config.yaml
head_dim: 32
intermediate_size: 512
norm_place: "pre"
norm_eps: 1e-05
rope_theta: 10000.0
rope_fraction: 0.25
init_std_down: 0.0
lr_mult_o: 1.67
lr_mult_up: 1.05
lr_head: 0.0105
batch_tokens: 32768
train_tokens: 208600000
Each number is 200 + 20 x the weight over its row's rms, rounded and kept within 0 to 999. Layers, rows and columns count from 0. The size before them is the row's rms in percent of the matrix's.

# layer 17 MLP down (transposed), 512x128, rms 0.0362, rows 31-43, columns 0-127
103,200,214,210,202,206,207,193,203,188,180,176,148,212,202,205,157,213,183,191,191,214,174,213,192,190,191,199,193,200,220,232,216,235,181,198,204,191,209,210,219,201,225,190,224,192,226,239,188,195,190,220,200,190,181,187,185,178,235,220,203,191,206,183,182,248,208,209,224,224,209,209,179,196,205,241,197,186,203,180,193,196,160,161,253,211,192,198,172,201,175,216,206,199,171,206,197,203,170,244,211,134,191,215,184,209,222,193,204,175,222,204,214,181,197,171,166,184,186,198,191,221,214,224,208,194,217,238,202
094,200,242,208,209,220,208,200,214,187,187,191,191,179,190,197,216,184,202,221,228,204,230,209,194,169,236,173,204,222,216,164,193,206,248,183,224,238,209,184,201,193,177,174,168,226,183,234,189,178,199,186,205,194,171,185,171,215,209,194,190,190,229,223,196,155,214,236,202,174,182,221,224,216,187,202,218,202,170,200,210,209,186,210,168,194,160,173,186,188,230,212,191,180,209,241,216,190,176,241,222,238,204,203,196,188,225,193,182,190,195,189,199,193,195,214,195,188,213,187,159,231,210,180,210,188,214,211,176
106,206,220,160,177,163,223,211,241,197,216,211,177,210,197,213,182,223,181,180,208,159,178,207,204,189,182,232,237,217,195,184,207,216,232,222,241,166,183,174,169,191,176,209,231,187,214,199,175,210,217,183,207,210,167,197,214,210,210,204,203,217,215,174,230,194,219,179,195,191,217,209,200,231,193,200,219,204,236,220,161,209,159,197,218,205,212,188,177,191,218,205,200,200,200,207,219,166,182,213,192,210,191,223,157,190,204,200,198,227,213,175,231,197,207,206,194,201,177,211,155,218,189,202,170,185,173,192,233
096,209,202,176,221,216,221,203,179,209,185,220,195,217,209,198,183,180,154,213,212,193,190,219,210,255,223,181,208,210,216,208,224,215,169,167,196,184,205,182,220,203,236,190,204,208,186,226,209,195,176,185,170,153,212,238,235,212,183,201,201,201,250,203,200,189,210,183,200,175,202,186,159,191,203,196,183,169,216,233,211,192,183,219,182,212,205,225,188,212,181,180,180,214,220,196,162,185,174,196,187,216,194,150,211,210,215,166,232,196,185,175,208,164,230,208,203,217,197,215,221,177,226,203,207,198,223,192,196
097,212,184,152,206,197,219,210,190,200,198,201,189,195,181,182,210,201,157,198,174,224,227,232,217,169,177,208,190,210,222,222,219,211,217,204,212,205,203,229,170,177,204,221,203,192,188,195,175,225,227,190,203,182,185,213,216,199,165,194,191,187,201,234,232,168,194,211,210,199,192,219,223,230,228,214,168,169,213,215,174,217,189,205,215,195,208,183,191,174,193,205,185,179,174,218,168,190,211,209,200,146,169,245,180,196,207,206,195,234,202,226,219,235,180,174,227,183,228,206,176,192,178,193,213,216,239,181,192
095,192,203,224,221,220,200,201,178,194,190,193,188,192,202,190,179,196,219,220,180,203,204,225,187,165,171,202,194,161,189,220,218,212,234,215,193,172,223,179,204,173,218,185,160,174,175,208,179,200,203,165,202,192,199,168,216,212,167,203,180,176,217,213,175,208,220,199,223,184,204,194,173,185,182,203,240,177,226,197,177,213,176,208,220,197,203,190,187,173,226,174,217,200,169,198,214,208,175,190,184,270,230,189,204,183,213,205,215,225,200,211,235,229,206,181,232,202,242,213,216,234,205,208,217,232,202,188,190
090,199,227,167,217,179,184,200,205,180,226,219,204,213,191,218,178,226,171,180,206,201,186,215,159,182,221,172,193,209,207,195,198,203,192,218,207,182,195,220,194,207,206,206,204,190,184,220,168,174,218,250,191,174,174,186,225,179,197,236,253,201,218,214,211,203,221,241,216,219,196,174,156,195,184,188,222,180,231,212,181,179,190,200,209,212,212,202,175,222,151,205,224,187,153,216,208,196,208,192,179,163,180,197,198,213,195,217,198,212,214,213,178,227,209,226,195,161,234,187,221,198,174,225,198,203,196,191,206
099,192,206,215,197,182,177,206,186,185,192,179,201,198,191,200,175,195,215,213,202,181,176,232,227,221,227,206,192,209,218,209,173,163,204,208,168,198,223,222,223,222,213,235,194,214,222,221,193,217,193,196,204,233,188,216,183,182,163,192,227,206,167,162,165,148,225,197,200,182,220,196,154,181,205,198,225,202,192,203,190,230,190,217,196,182,205,195,225,181,207,173,199,175,207,203,175,176,218,223,197,204,211,257,163,195,211,213,175,206,209,221,193,211,201,223,212,164,226,232,200,173,222,175,184,236,187,202,211
093,188,222,224,179,190,194,206,206,204,188,179,210,209,231,208,176,210,191,173,235,191,201,176,174,225,192,226,196,187,219,207,211,203,200,215,191,190,195,184,227,212,225,173,177,220,186,197,196,173,180,208,190,190,163,202,186,203,211,170,208,209,216,172,207,205,175,223,220,187,207,192,192,188,226,184,236,219,171,194,169,221,208,206,231,188,171,187,244,193,198,172,195,220,224,171,190,185,231,215,189,142,209,232,196,222,194,199,218,200,182,208,159,246,223,201,179,224,197,227,204,188,177,204,255,205,170,189,207
100,189,196,154,228,193,212,169,211,200,199,192,163,249,207,220,212,204,190,199,244,220,211,245,206,198,227,212,211,203,216,225,205,176,197,233,178,222,236,191,213,196,208,197,181,200,224,169,170,191,203,189,220,204,167,141,198,197,127,204,186,202,176,192,186,205,177,178,228,166,206,185,205,232,183,208,206,190,203,205,195,181,217,211,188,206,212,221,182,208,230,194,188,201,191,212,189,200,193,221,211,219,216,195,193,227,203,193,181,190,176,217,181,199,210,191,189,198,242,210,212,203,184,215,174,164,214,217,197
101,242,197,191,202,183,240,210,193,188,197,182,194,181,191,200,213,199,203,232,243,207,235,170,201,187,239,231,197,184,174,191,166,207,195,183,177,243,192,210,230,193,213,197,244,189,215,176,172,193,192,184,190,205,207,219,199,194,184,231,196,250,192,205,170,200,209,173,207,192,219,207,203,196,223,190,185,188,211,167,198,179,212,186,221,199,217,189,253,200,225,191,202,159,226,214,197,176,198,229,194,191,200,219,218,213,237,202,189,180,178,212,188,198,197,199,160,175,190,193,193,182,213,173,212,199,224,164,169
112,213,190,241,179,211,188,213,203,199,208,197,167,182,203,202,188,204,169,201,227,226,181,207,219,168,200,190,210,181,208,224,223,179,206,201,172,213,179,162,194,202,248,149,213,177,190,176,173,222,191,200,207,152,208,179,193,230,192,200,214,187,197,208,210,214,200,193,170,216,207,220,218,226,202,209,177,199,230,167,184,222,230,191,161,203,194,235,222,230,180,198,211,154,199,194,236,206,221,201,213,189,166,184,220,184,203,218,197,207,201,187,224,213,241,215,172,186,225,208,211,204,174,205,181,230,183,191,207
095,214,173,186,151,209,170,191,187,228,190,163,189,205,184,180,204,192,184,197,198,205,218,252,214,204,222,215,196,189,160,217,199,197,224,245,194,196,207,202,184,179,232,185,224,226,199,196,174,194,202,189,236,189,181,212,229,200,197,215,216,157,203,214,209,191,219,186,197,183,207,178,203,183,173,240,190,227,230,208,216,182,209,169,231,204,202,193,170,239,203,194,211,204,183,204,159,194,189,180,184,192,217,190,214,188,190,198,180,223,226,155,203,254,202,170,199,193,202,199,216,231,203,189,197,232,194,214,198
# layer 17 MLP up, 512x128, rms 0.139, rows 32-44, columns 0-127
100,188,164,220,167,194,193,164,191,230,207,155,196,215,221,207,208,233,196,199,209,172,212,200,201,196,218,229,212,180,194,196,185,190,199,158,201,227,189,191,185,212,232,211,200,195,204,158,206,251,194,201,201,197,228,208,219,198,209,246,212,197,202,199,217,192,161,214,195,199,175,150,210,161,229,202,202,217,226,190,173,227,230,200,193,208,198,174,214,220,184,208,193,218,206,206,190,172,181,221,180,202,204,189,205,213,205,223,243,217,236,212,191,191,212,171,192,180,227,195,236,203,204,173,183,211,163,221,211
107,211,179,198,186,179,224,232,217,204,193,217,180,234,209,174,209,191,195,208,212,193,196,213,190,155,185,198,165,214,230,216,240,196,178,209,197,188,213,195,183,199,176,197,202,182,173,205,193,227,191,224,196,209,207,217,206,186,250,163,176,201,159,190,187,190,212,228,199,184,213,207,193,169,210,217,249,195,213,205,179,157,182,173,202,205,200,169,159,259,168,215,182,211,218,189,196,195,217,202,200,188,230,197,213,227,184,204,204,197,232,196,176,199,190,210,210,237,195,185,234,177,193,225,192,229,185,207,185
103,224,205,199,195,206,210,186,234,198,212,212,210,188,197,184,168,202,214,196,229,201,183,202,234,215,155,227,183,180,194,200,216,193,199,196,171,199,193,165,216,211,236,183,210,227,201,190,197,200,207,186,196,190,177,206,200,225,181,190,231,190,187,176,201,193,223,185,182,198,231,215,202,203,243,226,212,204,201,240,200,206,196,224,186,196,186,213,198,246,198,176,233,174,193,171,150,193,231,231,204,203,238,213,202,187,179,200,251,244,207,201,191,183,209,203,193,228,180,189,229,161,217,202,226,191,217,192,241
101,191,162,193,183,197,198,182,216,187,201,181,197,168,201,182,171,208,178,198,205,195,179,152,201,208,192,174,184,191,198,243,177,219,199,211,183,213,176,203,210,216,261,206,168,236,171,220,209,216,206,231,194,225,208,219,230,204,191,211,227,217,232,214,180,223,231,205,179,233,181,229,193,185,180,216,190,213,193,186,227,186,197,213,193,243,230,199,227,214,208,220,219,165,165,174,162,183,195,175,200,160,182,211,179,223,188,188,221,209,232,191,211,209,194,191,191,198,193,184,226,207,203,191,220,207,185,188,203
100,162,155,178,186,187,218,198,173,206,214,184,196,215,175,192,207,223,223,179,201,205,194,202,257,205,199,178,201,218,230,184,194,153,148,219,229,206,184,215,198,211,194,229,208,213,211,190,187,232,180,194,188,175,192,221,232,219,242,188,226,204,170,203,206,194,208,177,221,180,237,189,193,226,180,223,201,190,213,212,187,165,245,210,220,194,193,192,223,229,193,199,180,216,221,170,208,208,212,186,202,217,191,191,195,202,215,211,217,198,191,198,200,226,209,213,199,166,183,156,174,182,205,210,161,187,201,207,214
094,200,158,146,226,217,224,220,234,223,191,183,224,205,234,192,173,239,214,178,227,164,179,170,215,207,180,217,207,189,239,231,205,218,196,197,200,209,193,202,186,211,184,176,213,164,160,214,204,194,196,199,208,193,224,200,175,211,187,191,208,209,186,206,201,207,238,179,203,156,213,216,199,228,219,228,202,201,222,195,199,191,192,220,201,227,181,179,234,217,223,186,223,194,216,204,201,205,180,216,210,233,231,198,174,165,204,187,209,195,178,230,164,209,196,182,193,181,211,218,203,171,199,190,196,185,194,229,231
099,187,196,202,200,203,204,182,195,201,189,188,241,190,238,206,188,224,219,219,218,176,222,142,181,157,210,203,193,225,209,232,215,188,175,204,214,213,194,199,222,232,209,231,197,160,194,198,170,193,176,207,203,198,232,189,205,175,202,179,145,201,217,161,242,205,202,191,204,217,196,191,192,209,165,184,231,201,233,175,223,181,192,194,163,221,195,202,194,177,204,191,178,208,207,183,205,188,192,220,241,174,201,175,180,222,179,217,224,195,189,210,246,200,198,197,192,223,212,196,202,181,196,175,187,191,201,174,229
099,211,230,227,208,193,191,187,206,212,198,220,208,254,203,219,210,209,220,205,214,179,223,199,197,161,190,172,210,176,196,202,220,221,187,219,184,192,216,197,198,231,196,202,207,188,203,206,172,225,174,208,176,184,216,185,213,208,228,195,179,193,238,167,191,211,207,154,221,218,179,188,196,237,169,230,200,216,195,220,228,188,175,198,183,202,167,177,203,205,213,220,217,208,165,226,160,190,203,194,228,193,219,172,212,206,201,181,208,217,251,202,196,237,157,202,212,178,237,175,217,216,197,191,167,212,220,194,185
101,164,195,217,202,213,202,204,191,195,189,191,167,231,217,227,199,189,217,202,196,190,244,171,216,216,238,205,181,209,195,195,204,188,194,214,184,196,202,224,202,209,194,210,181,203,212,217,196,197,185,263,207,206,222,202,191,194,221,231,234,200,214,186,190,138,201,191,230,204,243,210,245,179,162,184,218,194,163,163,211,208,195,213,218,200,197,150,199,218,173,235,210,180,189,181,205,190,169,190,234,208,170,191,196,188,210,210,210,218,209,167,209,177,206,211,214,210,203,178,186,198,180,220,177,212,202,172,191
099,168,221,176,181,227,201,217,224,223,213,206,198,177,211,231,174,147,195,201,166,217,182,212,162,192,183,197,210,235,197,212,175,209,183,193,204,201,208,193,201,193,203,187,188,190,249,239,213,206,258,200,223,196,204,206,192,186,212,180,182,192,183,186,205,208,203,160,197,207,151,174,216,191,221,182,215,223,186,201,216,204,165,198,193,199,185,181,208,198,197,194,219,168,206,170,182,220,241,189,186,174,211,205,199,184,180,200,173,181,206,204,185,186,200,208,172,164,195,177,187,164,198,162,192,203,167,228,189
106,171,211,237,188,186,203,218,201,232,170,183,217,170,203,199,202,192,204,234,224,222,180,207,142,215,200,178,191,198,189,219,196,200,171,187,196,167,208,181,190,200,212,182,175,240,227,192,231,233,222,202,197,192,229,196,237,187,210,175,191,198,172,200,158,207,198,167,208,188,159,204,227,200,206,194,217,194,214,192,172,192,211,204,183,215,201,176,197,187,233,225,182,188,214,188,171,230,184,217,213,152,171,193,205,188,211,166,191,209,171,188,203,239,216,189,212,158,195,200,198,210,183,174,205,181,200,187,205
096,159,184,189,209,198,233,197,235,194,229,231,228,195,200,199,182,187,191,147,181,193,202,149,180,216,224,204,186,180,200,180,190,204,228,172,210,189,227,218,184,197,204,195,201,197,208,191,191,206,189,224,205,187,213,178,193,219,180,193,213,218,207,198,168,207,213,197,256,208,192,207,243,211,239,221,178,188,176,225,209,196,222,202,227,198,204,228,217,189,197,233,211,155,218,202,227,203,206,194,194,222,178,219,198,199,236,208,206,188,208,240,162,199,212,215,179,194,199,199,173,208,213,222,190,150,183,179,211
098,202,212,194,167,196,186,164,205,190,191,177,209,212,164,223,178,202,193,223,162,155,167,224,202,184,209,200,180,152,199,208,213,215,220,240,190,215,221,200,234,206,226,204,169,191,170,197,211,184,164,187,228,179,228,220,223,192,198,204,168,215,184,246,210,210,228,203,212,189,221,221,171,184,214,210,161,217,195,212,220,184,191,199,218,181,164,193,199,211,214,197,214,189,187,196,161,198,197,174,183,205,201,184,227,206,192,201,231,209,241,184,208,195,169,201,212,199,169,188,196,174,200,193,222,216,222,232,197